Part of a small language model's weights.
Size: 16 layers, width 384, MLP 1024 SwiGLU, vocabulary 7994.
Each number is 128 + 24 x the weight over its row's rms, rounded and kept within 0 to 255. Layers, rows and columns count from 0. The size above them is the row's rms in percent of the matrix's.

# layer 4 MLP down (transposed), 1024x384, rms 0.0864, rows 810-844, columns 256-319
size [ 99 101 103 102  99 101 100 101  96  97 105 106  99  99  99  99 101 103 100  96  99 102 102 101  96  97  97 103  98  98  99  98 100  98  99]
[[ 98 122 131 165 189 138 113  81  94 139 150 100 144 110 126 142 152 149 161 102 121 142 127 138 142  99 164 123  78 138 138 123 149 118 106 131 119 148 133 132 101 144 120 178 116 101 119 102 119 171 110 128 147  97 146  96 119 117 115 163 143 164 111 117]
 [120 154 148 144 126 155 137 165 111 117 141 125 171 140 136 117  98 112 148 118 129 128 160 150 145 148 112 137 136 124 123  88 163 206 108 112 120 162 125 142 150 136  52 112 113 156 142 124 123 155 182 140  82 165 146 158 135 119 115 106 130 163 159 131]
 [112  84 143 100 114 152 126 142 105 107 130 103 119 137 128 136 138 103 121 119 116 174  53  95 149 118 127  98 129 146 119 164 176 125 116 135 172 127 126 107 117 130 116 124 175 121  94 155 144 127 141 149 141 122 139 136 143  84 130 128 142 113  62 151]
 [150 122  80 113 136 123 181 124 155  83 174  95 136 138  84 135 134 153  94 109 172 138 104 119 144 121 131 120 104 115 145 135 127 100 132  99 125 105 102 115 114 160 155 107 128 106 122 153 115 122 162 132 127 126 119 156 132 166 167 114 129 124 151 127]
 [116 140 150 132 115  85 177 168 136 141  90 147 119 127 114 120 145 158 131 120 154 133 113 145 149 110  93  93  98  96 111  85 153 129 107 144 111 100  86 135 148 123 106 115 108 118 146 145 134 145 149 124 128 145 141  80  89 100 125 174 121 114 158 140]
 [173 131 127 141 130 135 205 114 128  96 107 115 138 140 130 146 142 117 122 133 154 171 134 133 182 108  92 106 139 183  91 138 128 123 121 132 158 129 119 135 129 125 117 135 151 128 141 138 136 111  82 136 115 102 142  90 159 109 120 127 158 147 154 101]
 [159  92 137 137 147  97 111 113 145 116 101 135 117  81 143  93 129 136 120 164 131 173 159 126 100 145  87 105 146 138 124 105 151 121 155 112 103 144 116 127 189 158 133 133 105 155 116 151 126 112 158  95 142 166 120 166 136  69 139 129 150 111 140 140]
 [140 202 144 132 122 144 115 131 132 134 142 167 128 116 161 125 142 106 107 147 123 119 137 143 116 158 119 105  91  86 129 126 101 100 104 147  77 117 101 111 118 133 162 130 162 157 127 141 148 140 126 153 116 109 127 175 105  92 135 134 157 132 138 122]
 [125  89 123 151 138 158 105 152 122 146 136 109 155 107 123 112 132 132 131 135 144 102 161 138 148 165 127 137 136 130 138 108 136 170 121 154 158 142 103 140 151 129 152 152 171 156 151 126  95 131 136 123  93 168 176 121 145 113 138 113 136 118 179 135]
 [140 126 149 143 153 125 128 126 110 170 134 105 163 138  89 144 149 107 142 129 115 135 156 170 105 149 171 107 108 120 156 148 122 158 132 104 131 133 135 161 116  90 105  92 138 106 159 123 141 163 164 133 116 136 133 115  96 107 150  95 124 131 167 118]
 [133 117 148 109 115 135 162 107 116  76 101 139 117  87 125 129 117 126 155 123 144 105 133 146 158 142 145 139  83 118 140 118 133 149 162 124 164 107 121 144 161 126 130 135  96 190 125 123 183 123 135 114 161 131 131 106 119 151 156  87 154 139 151 111]
 [153 141 119 135 126 147 141 111 123 102  93 147  85 136 136  92 169 114 135 165 111 125  94 114  93 167 105  57 151 124 182 150 131 118 166 117  82 136 159 141 111 137 160  94 139 113  73 136 139 131 155 154 117 154 122 177 136  96 135  94 129  94 165 174]
 [110 108 150 143 123 176 162 116 134 141 126 101 141 162  90 120 104 133 148 133 150 142 159 110 103 174 149 155 126 122 123 125 130 135 146 147 150 141 119 150 114 169 121  97 108 152 166 164 149 115 152 112 133 107 147 127 162 104 187 130 147 116 105 135]
 [128 178 130 150 121 137 130 105 136 103 105 117 115 152 138 183 120 120 180 147 131 120 122 136 126 147  98 157 110 139 138 111 144  87 106 123  83 172 117 150 155 117 129 133  91 133 149 101 121 135 121 116 133  92 116 160 132 118 149 151 146 138  97  93]
 [127 148 152 167 117 140 127 149 116  93 100 122 141 157 130  61  50 112 112 163 120 126 119 116 111 110 116 116  56 145 116 187  92 114 164  98 134 139 104  98  91 101 182 131 138  83 102 133 135 116 128 166 119 115 150 131  95 182 147 163 195  88 123 143]
 [106 108 118 119 141 142 133 105 120 163 123 123 135 164 143 133 147 108 175 146 115 144 137 145 188 147 135 119  99 130 107 114 108 141 129 134 117 136 140 111  78 110  96 150 118 142 155 119 164 119 158 124  99 171 120 115 138 167 101 154 113 106 103 112]
 [115 157 130 140 140 145 119 151 138 110  91 123 131 117 108 150 163 157 185 111 130 130 109 159  97 112 102 121 166 102 121 152 126 123 125 160 152 128  95 122 118 103 115 133 133 125 155 145 131  95 125 141 149 183 122 138 122 135 123 122 130 104  42 126]
 [106  85  97 145  84 191 117  98 116 135 159 121 109 126  87 141 109 124 186 147  89 124 128 121  89 132  71 131 113 132 143 102 146 111 117 108 164 107 135  87 133 111  87  73 137 116 148 134 136 103 114 132 131 196 120 130 150 110 106 145  98 164 109 118]
 [109 164  87 146 127 114 111 164  66 134  72 144  93  96 161 125 135 155 157 118 107 118 119  90 126 144  58 127 102 111 117 123 181  98 144 127  99 143 116 141 184 114 139 110 119  62 193 177 159 119 121  95 144 136 146 102 117  75 171 125 146 130 152 107]
 [107 117 105 140  98 117 145 179 160 138  99  96 148  95 162 107 125 139 119 106  91 138 115  95  81 141 151 124  99  93 141 151 134  96 112 130  92 131 100 152 146 156 113 148 127 124 111 136 139 131 140 126 151 150 130 125 142 107 100 135 103 138  95 119]
 [142 142 177 128  91 134 126 139 141 160 126 145 176 134 117 135 117 109 102  89 149 167 121  93 134 157  91  97 119 138 133 165 124 130 112 119 165 157  84 139 101 107 136 127 137 171 142 129  90 168 137 127 150 155 163 143 112  89 163 131  96 115 125 134]
 [154  92 106 131 182  92 117 117  98  86  83 126 152 144 139 131  87 171 147 108 140 101 128 155 119 165 163  79 129 170 142 111 123 133 159 115 133 153 106  97 110 116 139 137 148 133 156 110 154 124 130 126 183 133 173 125 119  98 113 141 135  94 122  99]
 [124 151 141 161 122 147  96 186 147 119 168 120 149 153 142 118 109 137 135 138 116 118 128 124 159 145  86 134 192 165 113 149 107 106 144 117 119 145 171 120 134 159 108 113  87 137 151  79 119 127 136 121 156 126  86 109 123 159 110 158 110 118 161 132]
 [146 115 144 144 147 166  98 133 136 114 140 145 131  97 149 102 168 133 131 123 107 107 185 151 120 132  98 167 124 153 132 137 127 127 114 110 106 176  99 142  76 165 152 139 169 127  88 167 149 146 134  71 127 135 120 123 130 130 137 168 124  92 139 142]
 [125  86  74  95 148 137  95 126 172 144 108 105 135 150  96 160 122 185 109 159 127 151  86  87  92 122 127 140 123 120 146 117 130  79 124 124 131 129 164 132 115 138 149 145 125 170 141 153 107  98 129 150 126 127  79 100 160 183 143 161 178 180 100 116]
 [116 122  71 154 118 139  47 125 125 122 153 145 171 119 151 146 113  77  77 145 160 121 191 173  89 150 147 118 105 133 181 118 137 121 149 124 124 126 165 118 150 130 130 143  95 157 131 151 131 138  94  75 163 101 121 136  98  98 156 106 140  98 122 151]
 [153 121  87 143 104 130  97 176 165  97 168 121 129 129 184 150 148 144  76 131 100 169 105 130 148 106 148 114  87 137 108 152 119 175 103 141 128 142 139 167 132 117  73 185 112 137 132 121 156 188 128 153 153 104 123 120 175 121 153 127 123  94 130  81]
 [133 146 138  76 153 136 184  94  81 154  93 139 183 151 163 128  95 120 180 129 141  76 150 130 153 105 124 104 177 143  93  82 128 140 141 139 114 156 112 161 116  96  94 114 136 113 110 141 155 134  99 128 144 123 132 148 137 109 116 135 123 111 135 136]
 [129 128 151 164 136 164 160 106 106 103 136 143 132 158 162  72 110 103 147 120 130 108 124  87  53  97 110 157  65 121 180 162 153 160 127 139 119 129 128 109 147 122 130 163 154  64 107 114 139 111 148  79 133 129 143 148 129 124 144 122 125 114 130 159]
 [164 107 108 144 128 150 129 128 102 142 169 146 135 115 127 138  75 128 162 129 147 129 115 133 180 128 138 199  67 109 131 100 138 114  98 114 175 105 156 102 138 103 140 167 123 143 169 142 121 150 137 110 155  77 112 147 114 131  99 120 119  73 166 119]
 [134 142 115  96 137 135 129  91 163 119 102 139 124  96 134 109 101 143 126 150 104 105 120 140 118 130 117 132 155 127 131 159 105 112 152 114 134 101 133 149 166 135 135 159 157 150 119 140 124 106 127 151 161  99 123 151  96 164  81  96 139 131 130 124]
 [120 153 167 124  95 129 102 144 127 118  93 158 121 125 139 101 102 109 153 159 166 141 133  96 133 110 169 125 141 146 151 121 120 144 139 114 177 134 147 120 142 123 158 157 151 113  91 118 142 134 123 110 140 172 145  92 158  99 143  95 129  79 146  93]
 [144 166 177 124 116 141 153 178 139 126 129  48 168 120 110 135 114 124 162 129 152 150 133 133 103 122  94 110 167 144 169 163 139 123 162 117 102 136 132 131 162 143  92 140 119  98 130 105 149 128 115  95 127 148 100 113 100 166 165 129 131 156 135  98]
 [104  98 101 127 132 151 112 123 131 175 131 110 104 144 136 118 169  88  99 153 118 142 131 123 114 122 118 114 129 131 156  99 175  88 110 141 125 121 109 168 151  95 122 147  97  87 164 138 182 167 119 144 151 118 149 110 127 150 168 128 156 138  76  82]
 [132 147 125  77 127 148 169 150 121 122 127 116 125 107  88 101 133 105 119  74 129 115 130 125 119 140 146  99 139  72 126  98  94 161 126 135 150  93 128 124 165 109 104 155 193  99 117  96 138 168 151 157 114 142 155 129 123 115 108 123 152 102 110 155]]
# layer 4 MLP gate, 1024x384, rms 0.0931, rows 811-845, columns 256-319
size [103 104 101 102 103 105 101  98 103 101 105 101  98  97  98 101 100 102  95  98 101 104 102  95  98 101 105  97  98  97  98 106  99 100  98]
[[106 142 184 113 142 124 127 153 120  89  95 128 155 126 156 115 105 168 132 106 171 109 121 109 143 113 163 130 113 139 137 123 136 122 131 154  97 127 138  90 161 115 111 144 125 130 103  99 122 110 149 144 122 158 136 120 142 102 153 113 139 140  92  96]
 [114 111 143  75 127 133  83 133 105 172 145 114 108 120 156 115 139 125 132 126 145  72 116 109 115 125 198 112 160 148 153 143 156 137 108 133 131 156 148 140 123 121 106 101 155 136 105 147 150  82 144 103 157 116  92 155 120 107 106 138 158 119 114 169]
 [103 118 127  86 118 140 137 144 132 121 154 133 121 144 119 139 110 147 115 108 131 162 135 111 155 153 129 122 144 173  93 137 114 138 135  94 138 164 188 151 120 113 139 119 170 104  71 117 129 123 102 123 156 141 101  84 129  76 129 119 129 120 104 156]
 [131 129 109 121 125 109 124 109 115  95 136 135 143 125  99 146  80 138 160 116  99 112 154 131 136 118  91 126 138 122 137 173 138  75 119 120 155 129 114 142 126 156 204 136 141  93 120 155 145 135  96  87 100 144  96 102 186  82 127 137 104 149 111 115]
 [112 116 116  90 134 135 112  88 129 141  87 126 121  92 162 119 111 139 154 123 127 117 121 118  89 185 132 135 149  81 124 116 103 130 114 158 118 153 153 103 133 113 136 141 137 109 104 110 144 132 175 101 146 108 130 138 210 137 126  90 122 171 145 191]
 [117  74 155 141 124 163 106 109  98 125 107 137 133 131 155 100 122 160 126 132 146  90 112 125 163 107 109 167 140 142 103 168 152 115 134 126 132 160  88 123 102 104 105 127 125 123 139 132 131 108 160 122 101  86 157 143 105 111 140 126 150 137  78  95]
 [139 125 139 141 147 117 142 162 126 135 134 140 158 140 151 170 161 126 124 153 128 106  94 137 140 106 124 149 146 126 142 133  97 165 142 181  93 103 122 136 107 157  99  84 126 149 148 140 132 126 127 164 116 145 107 123 145 103  99 134 178 104 142 124]
 [125 115 119 138 135 154 185 148 114 128 108 111 148 148 130 104  95 123 119 124 160 146 163 116 123 137 128 107 116 134 144 171 152 101 126 174 149 113 134 155 100 122 111 112 124 102 180  87 124 166 124  91  84  87  97 131 144 121 136 122 136 121 147 141]
 [ 75 122 112 140 151 123 119 183 163  99 105 129 135 100 121 142 132 116 157 128 117 194  84 109 143 113 136 121 152  94 172 134 160 103 139 163 129  99 143 163 122 113 167 133 132 136 144 149 147 117 117 154 124 128 145 118 121 103 129 122 136 100  99 150]
 [114 114 162 121 112 117 124 138 114 122 123 128 115 139  81 112 175 129 128 116 102 126 117 142 156 155 171 120 122 154 109 138 145 128 115 135 113 103 142  74 122 143  98  93 107 107 127 167 105 140 113 117  86  76 129 162 118 156 106 150 108 134 101 132]
 [126 105 123 131 104  92 139 127 117 150 139 118 104 117 107 135 116 157 139 149 156 149 144 143 100  80 125  91 157 156  91 138 143 146 112 161  85 103 142  99 202 142 143 117 133 123 176 128 136 110 149  94 112 102 130 147 133 101 133 116 123 159 131 132]
 [121 116 120 103 133 110 119 102 161 141 105 152 193 147 121 130 102 119 171  95 117 109 153 105 157 121 170 121 127 140 139 150 129 141 104 162 136 116  89 107 138 152 139 136 121 145 160 156  91  98  97 104 149 167  97 139 194  91  98 146 115 132 147 145]
 [128 146 159 135 106 140 120 145 147 172 134 167 109 138  94 142 158 118 150 156 124 107 155 137 173 131 124 132 145 138 113 138 117 101 159 120 121 133 127 109 119 151 113 124  94 123 122 123 118  66 145 123 124 147  99 125 136 130 172  93 123 120 147 179]
 [106 142 153 159 108 109 152 173 135 134  68  96 115 132 100 150 129 144  84 161  95 125 111 120 134  80 150 145  88 158 140 146 103 105 140 130 112 107 129 126  89 111 122 129 154 118 149 111 164 142 126 147 144 138 148 160 131 168 122 109 132 156 134 195]
 [120 102 135 121 118 105 173 136 131 111 123 116 125 123  93 150 119 131  86 134 120 138 115 151  94 111 136 130 118 146 120 133 118 145 114 136 131 103 137 119 129 120 121 140 149 131 137 152 143 142 180 148  93 100 113 125 121 107 128 151  82 136 153 138]
 [ 83 115 121 124 122 135  98 134 107 179 120 119 144 120 110 137 143 142 144 126 120 126 121 167  88  94  77 166 134 138 124 127 147  92 132 121 172 135 115 160 135 118 131 134 148  95 177 141 116  90 166 133 146 164 128 128 122 133 124 147 133 134  92 138]
 [ 95 146  76 144 114 144 136 120 159 118 101 114  76 150 116  97 116 140 137 129 139 127 106 136 133 132 109 140 124 155 144 180 162  93 123 123  84 151 128 136  84 166  99 126 109 108 121 145 138 156 138 142 123 110 131 109 127 115 106 126 135 134 116  99]
 [146 114 139  77 147 151 134 114 106 167 139 110 152 117 104 133 120  98 125 143 124 144 125 118 112 135 118  71 125 111 138 108 133 110 134 142 118 102 166 117 121 116 114 144 111 109  84 132 113 109 124  93  99  93 107 134  93  98 145 129 138 114 151 136]
 [ 98 179 149 109 121 133  93 133 159 121 159 109  91 120 146 110 109  90 139 126 111 127 136 102 101 118 144 151 128  85 121 124 129 119 122 146 117 155 122 118 141 150 128 122 122 101 117 110 123 136 139 109 104 160 100 118 105 155 121 127 124 131 111 125]
 [118 163 100  87  99 172 132 112 155 179 122  85 140 172 143 150 137 133 169 123 105 145 103 136 162 143 128  96 119 126 139 115 115 117 142 131  94 141 144 120 131 103 120 161 148 179 175 126 101 173 113 131 114 147 133 128 122 133 155 167 114 117 124 152]
 [101 197 164 165 113 128 149 120 130 142 130 126 106 166  93 100 109  78 144 133 116 154 134 130 133 126 166  75 102 141 106 113 125 107 110 107 126 113 143 142 119 122 107 106 122 148  99 105 132 133 163 121 112 109  93 116 129 164 102  88 135 161  75 144]
 [116 147 102 117 112 152 128 152 112 111 148  93 126 130 117 113 105 135 155 129 154 131 140 157 135 127 102 156 153 122 124 122 109 118 173  82 149 131 139  61 147 107 129 105 115 145 138 138 132 140 136 109  98 113 102 136 106 150  77 116 130 161 132 140]
 [121 147  89 126 100 113 130  97 135 101 146 111 150 140 144 129 147 115 111  94 204 113 120 128 115 113 167  92 135 133 127  89 145  95 144 156 129 140 126  93 115 175  78 170 157 153 155 118 172 120 123 149 148 116 135 172 106  89  94  93 137 143 131 107]
 [160 143 128 135 120 128 140 171 129 129 123  80 126 124 120 134  83 134 137 133 100 148 135 146 162 116 123 130 143 115 105 107 102 163 129 100 130  88 117 132 116 149 169 174 136 139 128 150 133  86  98  96 107 120 148 125 157  99 157 131 101 103 128 128]
 [172 102 164 189 119 149 161 168 107 118 101 143  60 146 112 102 105 104 125 144 141 183 155 137 126  62 122  98 161 121 125 125 116 143 102 163 104 139 113 126  94 155 124 140 111  90 163  92 143 102 149 120 132 149 143  92 154 123 121 138 134 135 140  95]
 [ 91  82 170 173 112 151 125 136 109 123 152 148 133 171 132 115  86  81 138 116 134  98 143 145 128 134 121 176 102 153  95 137 162 106 132 153 146 108 154 141 144 143 152 125 126 112  83  92 108 113 122 123 136 109 124 129  94 138 124 115 140 109 107 169]
 [118 159 105  92 162 140 157 149 113 133 149 127 138  86  98 168 146 114 145 125 148 125 153 150 133  94 140  88 131 118 108 141 168 103  98 119 115 110 126 143 114 120 106 159 127 145 120 115 125 143 155 142 124 121 133 146 140  84 119 117  99 126  72 128]
 [134  99 126 139 112 155  74 121  94 124 164 114 125 192 159 118 130 128 151 158 110 147 126 144 118  97  67 118 120 136 163 160 125 162  82  99 121  88  97 100 109 106 147 159 132 155 114 168 122 132 115 118  78 133 137 169 114 129 164 139 168 131 121 120]
 [148 136 100 133 123 124 129 147 123 121 151 105 102 109 115 140 102 117 184 130 114 154 112 105 115  82 128 177 123 158 131 102 101 113 149 144 130 150 135 147 164 147 110 129 114 143 173 120 124 108 110 127 139 106 150 152  94 153 143  88 151 131 137 107]
 [121 165 115 134 188 134 148 160 170 175  95 124 105  94  85 126 146  59 151 180 127 109 156 121 153 128 107 142 150 135 156 132 117 129 161 107 119 125 136 129 133 104 113 137 128 146 143 127  91  83 139  97 166 153 133  95  89 135 114 157 116 152 103 154]
 [130 141 126 143 141  78 108 118 130 100 121 152 125  92 123 127 153 100 103  92 113 127 136 110 150 112 133 139 131 118 136 174  98 148 146 116 103 133 129 117 117 123  95 118 201 138 135 122 139 123 131 116 121  74 139 117 145 168 166 127 122 182 134 152]
 [163 124 175 143  91  79 127 111 121 155  99 141 108 136 138 139 125 119 128 157 138 128 115 139 167 100 156 159 162  85 127 137 116  78 121 118  91 124 161 128 132 148 104 123 130 133 121 126 119 137 133 125  99 117  98 113 116 148 117 111  94 104 135 109]
 [119 107 121 145 127 106 144 119  99 125 119  88 141 103 102 137  94 132 125 135 140 106 145 159 123 147 141 166  99 146  99 146 110 134 141 164 162 156 149 119 114 142 110 111 137 158 108  76 116 100 124 131 105 157 131  96 152 132  98 144 104 193  97 164]
 [109 147 145 151 145 124 142 128 157 118 130  91 129 141 135 152 104 145 139  97 121 141 128  97 139 117 129 124 123 151 123 134  98 161 125 136 128 129  89 117  94 168 134 116 165 157 132 114 129  82  92 172 131 109 143 167 125  89 133 111 120 124 147 126]
 [135 162 121 153 131 129  98 127 128 127 126 137 176 103  79 100 160 107 130 166 170 117 149  93 128 112 135 103 131 115 106 200  79  89 152 146 176 141 128 111 115 105 159 129 169 146  81 132 166 126 156 151 144 117  99 126 135 110 133 149 139  88 108 176]]
# layer 4 MLP up, 1024x384, rms 0.0931, rows 811-845, columns 256-319
size [100 101 101  99 104 103 105  96 101 100 107  98  98  95  96 100 103  97  99 101 104 102 102  94  97  97 104  99  95  99  98 102  97 104 101]
[[140 107 110  88 120  93 142 145 143 105 113  89 107 129 118 111 142 110 141 155  92 114 101  83 131 125  95  70 137 122 147  90 131 127 111 142 117 107 120 141  66  80 141 134 146 128 143 114 123 110  84 141 112 157 125 160 122 134 174 113 117 136 111 143]
 [118 118  98 153 157 107 122 161 126 110 145 145 133 111 131 108  95 125 116 111  64 112 138  97  93 127 161 108 154 119 154 121 111  96 123  94 113 140 122 156 129 117 139 145 125 108 144  90 155 145  75 130 100  96 121 116 122 134 127 161 150 132 123 156]
 [155 109  96 128 109 169 163 113 161 157 126 161 110 154 104 102 148 102  98 143  92 141 129 114  80 165 112 117 141 112 101 130 139 154 156 117 120 135 113 147 142 133 129 108 145 157 137 131 116 145 133 106 124 166 134 158 135 121 151 175 112 124 103  79]
 [118  81 137  96 112 165 151 141 152  75 142 130 125 119 116 173 123 143 122 134 101 144 133 168 116 112 130 133 117 120 139  97 149 113 137 130 167 135  96 155 103 162 140 108 137 140 155 128 111 101 109 156 114 141 103  90 191  71 144 158 106 108 101 152]
 [147 115 105 143 142 150 113 101 141 149 109 117 113 149 125 134  86 141 151 130 143 137 126 110 104 133 107  97  74 127 118 172 107 132 139 108 129 147 137  90  92 151 142 145 155 108 100 162 123 147 129 149 151 127 168  91 134 157 118 128 106 113  99 136]
 [ 95 155 123 136 108 126 124 149 104 129 135 102 150 190  98 137 116 104 142 112 116 126 134 106 150 137 123 133 128  56 166  63 104 170 148 119 141  73 133 128 108 144 153  78 127 127 149 138 104 130 103 126 112 139 144 124 144 137 129 122  92 156 128 130]
 [126 176 140 126 136 173 145 118 149 132 150 165 115 144  93 125 134 142 124 142 128 141 161 109 119 129 142 126 140 100 110 153  88 101 108 162 128 113 135  75 157 119 188 163 156 110 132  96 104  73 130 119 158 119 128 146 139 141 126 136 124 121 117 101]
 [117 136 147 108 132 166 108 111 124 130 116 123 111 177 110 142 125 123 115 106 167 150 140 170 144 142 144  91 121  85 102 114 143 109 145 115  87  82 146 140 138  59 102 111 105 112 136 118 160 136 170 119 142 122  35 114 122 114 133  83 107 130  79 143]
 [ 81 144  83 140 164  96 173 127 167  80 165 105  90 103 145 135  99 123 115 146 114 152 119 111  89  92 120 156 118 129 148 134 119 148 133 143 140 146 125  98 123 108 124 108 174 136 203 151 140 108 102 133 113 153 112 127 156 156 102 162 111 168 152 104]
 [113 148 111  93 151 151 122 140 151  81 144 119 142 111 142 132 140 146 139 149 111 136 127 111 138 142 102 161 147 140 104 156 131 147 101 131 143 178 130 135 166 110 145 137  89 155 149 125 140  93 150 180 137 102 143 140 117 139 169 125 176 110 140 117]
 [146  92 118 133  79 177 128  86 153 122 139 111  98 101 156 144 132  70 114 112 126 142  96 143 131 153  99 121 116 168 138  74 127 110 159  85 109 156 150 125  99 127 155 129 150 136 101 111 111 111 132 105 118 128 149 153 147  90 127 140 154 110 112 156]
 [104 118 119 156 134 123 116 152 108 126 117 128 160  97  81 111 110 115 131  95 117 140 118 106 128 134 133 138 115 111  71 139 132 124 129 157 140 105  85 129 127 147 146 104 106 126 150 123 138  94 131 101 125  95 116 113 117 103 166 106 171 146 147 123]
 [141  97 141  98 166 108 134 136 143  97 117  98 138 138  89 126 154 102 112 107 129  99 145 122 147 173 134 121 126 113 120 114 150 111 196 174 179 120 136  53  90 140  84 111 148 139 142 139 153 122  97 106 145 121 102 119 161 147 146 158 125 102 188 128]
 [139 164 100 142  96 148 128 153 126 137 109 138 137 117 106 109  97 175 137 136 119 123 139 145 122 127 118 119 140 175 107 103 181  66 136 108 109 131  99  92  97 125  68 120 150 107 104 120 124  99 108 154 129 111 127 143 146 134 137 167 159  99 122 146]
 [ 88 169 109  95  89 104 132 123  98 103  83 157 158 126 107  83 100 135 140 151 150 142 154 107 118 112 131 165 129 178 127 111 109 128 127 135 123 152 121 128 120 103 125 154 159 153 106 108 114 119 156 154 157 150 167 151 148 139 103 138 138 131  90 133]
 [118 114 115 132 112  85 136 155 132 137 180 161 147  98 116 121 117 118 130 118 112 162 127 132 149  98 102 149 127  97 135 115 176 121 118 180 118 135  90 128  72 111 148 128 128 124 119 131 150 137 131 141 156 158 169 102 114  93 125 129 154 123 114 150]
 [131 125  90 143 147 129 150 116 109  75 114 109 176 103 100 162 142 115 179 112 116 116 116 131 121 106  97 139  96 157 114 125 165 116 128 124 117 148 145 112 162 125  86 104 141  85 161 160 160 165  85 119 149 128 129 103 137 107 119 101 134 154 112 122]
 [118 183 113 133 130 149 135 117  94 123 100 124 132 132 133 118  71 128 112 137 100 117 161 150 137 110 136 123  95  72 110 133 162 147  94 119 129 104 146 105 131 123 119 125  87 128 139 115 161 137 120 162 140 136 116 146 130 124 153 157 134  93 154 115]
 [133 166 133  90 152  94 136 105 112 176 142 101 136  98 105  89 121 121 134 122 136 112  92 129 163 153 120  94 107 119 155 111 158  64 155 126 116 131 104 103 106 137 120 134  76 127  90 129 176 122 111 138 117 113 115 154 127 160 128 121 104 168  99  90]
 [120  95 117 130 156 125 144 165 142  83 147 132 150 115 145  80  98 135 109 150 128  80 135 123 107 116 166 137 122  82 128 127 160 124 152 154 129 116 151  90 101 105  94  89 100 114 102 136 123 153 121 117 188 169 139  90 101  92 119 136 105 120 151 108]
 [132 101 135 159 134 101 154 134  87 121 103 135  99 143 146 137 105 159 124 121 108 116 123 128 107 136 138 153 122 185 145 103 142 161 164 115 148 164 131 102  95 114 138 167  94 130 119 156 164  90 118 112 111 118 158 145 124  54  90 150 125 114  88  84]
 [143 141 113 159 156 118 106 175 160 117  79 178 130 133  80 110 142 111 140 104 149 120 123  90 124 122 104 132 115 176 111 122 159 128 118 151 149 122 125 122 156 125 137 122 147 155 163 127 110 136 102 154 124 129 151 154 146 165 119 110 153 144 128  85]
 [123 148 139  79 147 135 156 115 124 153 163 133 168 135 115 134 186 100 128 120  96 109 180 184 141  96 130 105 109 142 111  94 145 136 136  74 168 156 138 133 139 102 120 112 134 120 103 132 169 137 153 128 126 123 134 142 138 115 153 140 149 162 117 108]
 [138 119 112 100 126 109 122 168 173 133 113  75 118 135 166 142 112 174 116 164 131  93  61  80 138 111 131 102 112 121  98 116 122 107 136 143 137  85  99 135 136 117 132 104  95 151 117 126 111 128 123 105 163 100  86 127 187 146 116 115 115 176  93 169]
 [129 105 136 122 150 182 146 162 130 102 109 201  90 111  98 127 146 101 148 120 143 137 145 149 103  92 138 109 124  93 125  99 132 130 121 120 136 169 134 158  88 166 134 120  64 140 193 106 176 101 130 132 160  87 161 146 129 142 103 130 144 143 129 109]
 [123 140 131 140  78 136 136 127 117 151 104 159 151 126 186  93 124 108  77 139 111 117 160  95  99 101 149 128 118 162 146 127 143 153 110 161  84 106  94 100 138 100  68 148 100 108 153 138 132 144 139 143 145 124 154 137 113 133 126 111 162 100  97 134]
 [118 131 129 129  83  89 134 120  91 102 112 112 126 156 117 120 116 104 114  80  95 125 118 103 160 141 141 100 111 113  78 135  93 173 115 107 109 116 123 136 145 165 119 131 116 116 123 114 140  99 153 128 151 100 102 126 138 188 141 153 130 123 173 145]
 [144 139 135 136 113 129 143  98 100  98 121 118 136 154 126 120 109 122 123 123 175 135 127 110 125 180 145 128 104 190 136 128 130 141 126 158 129 135 131 107  88 124 113 147 124 106 116 121 121  94 146 103 126 135 172 149 153  90  95 116 116 116  97 141]
 [121 139 131  82 145 147 128 122 133 119 116 130 116 127 141 118  76 106 133 126 142 135 119 184 163 113 120 186 103 116 122 130 157 143 116 104 150  77 129 114 117 126 109 110 107 104 131 123 131 127  98 146 120 106 143 148  98 122  93 172 118 119 158 144]
 [112 126 124 107 113 113  91 156 116 105 144 150 135 140 136 188 102 157 148  90  83 134 124 126  94 133 130 144 141 113 121 111 123 140  94 138  86 117 115 115 151 126 163 141 138 117 131 108 136 103  61 173 142 110 118 129 146 146  95 117  84 100 115  96]
 [177 100 119 108 135 100 135 112 125 129 134  94 127 166 101 118 146 121  78  91 120 139 135 204 102 159 117 133 104  87  66 148 121 154 115 145 141 122 135 109 120  87 111  90 150 158 138 115 101 123 185 141  98 124 126 133 125 156 152 144 112 144 140 148]
 [111  88 138 162 175 151 111 143 133 123 147 108 163 121 101  96 101  83 112 143 155 129 110 104 107 163 139 161 130 159 125  96 132 191  91 117 124 136  56 137 107 158 163 139 110 120 126 132 123  87 143 140 130 161 116 127 169 129 132 143 138 169 135 165]
 [126 137 108  88 107 122 142 122 168 134 156 135 183 126 146 133 139 151  96 172 152 128 120 115 118 158 197 157 145 134 127  94 109 183 141 112 155 152 150  71 141 128 142 141 150 125 124 148 137 138  89 107 107 121 125 125 146 116 139 177  69 115 149  75]
 [117 104  93 154 132 103 121 104 108 172 109 107 116 143  68  94 136 113 120 136 117 123 120 159  68  94 151 103 156 132 144 139 124  91  96  91 123 125  85 113 139 112 127 140 190 124 124 129 134 125  95 115 115 106 134 185 126 135 134 131 160  96 118 130]
 [148 181 133 139 151 147 129 139 159 120 136 140 145  82 134 129 146 156 118 110 105  94 123 128 126 111 123 128  74 115 134 108 159 147 172 144 154  93 129 116 113 151  94 102 117  95 114 123 113 171 105  83 134 131 117 122 173  90 129  97 129 139  98  92]]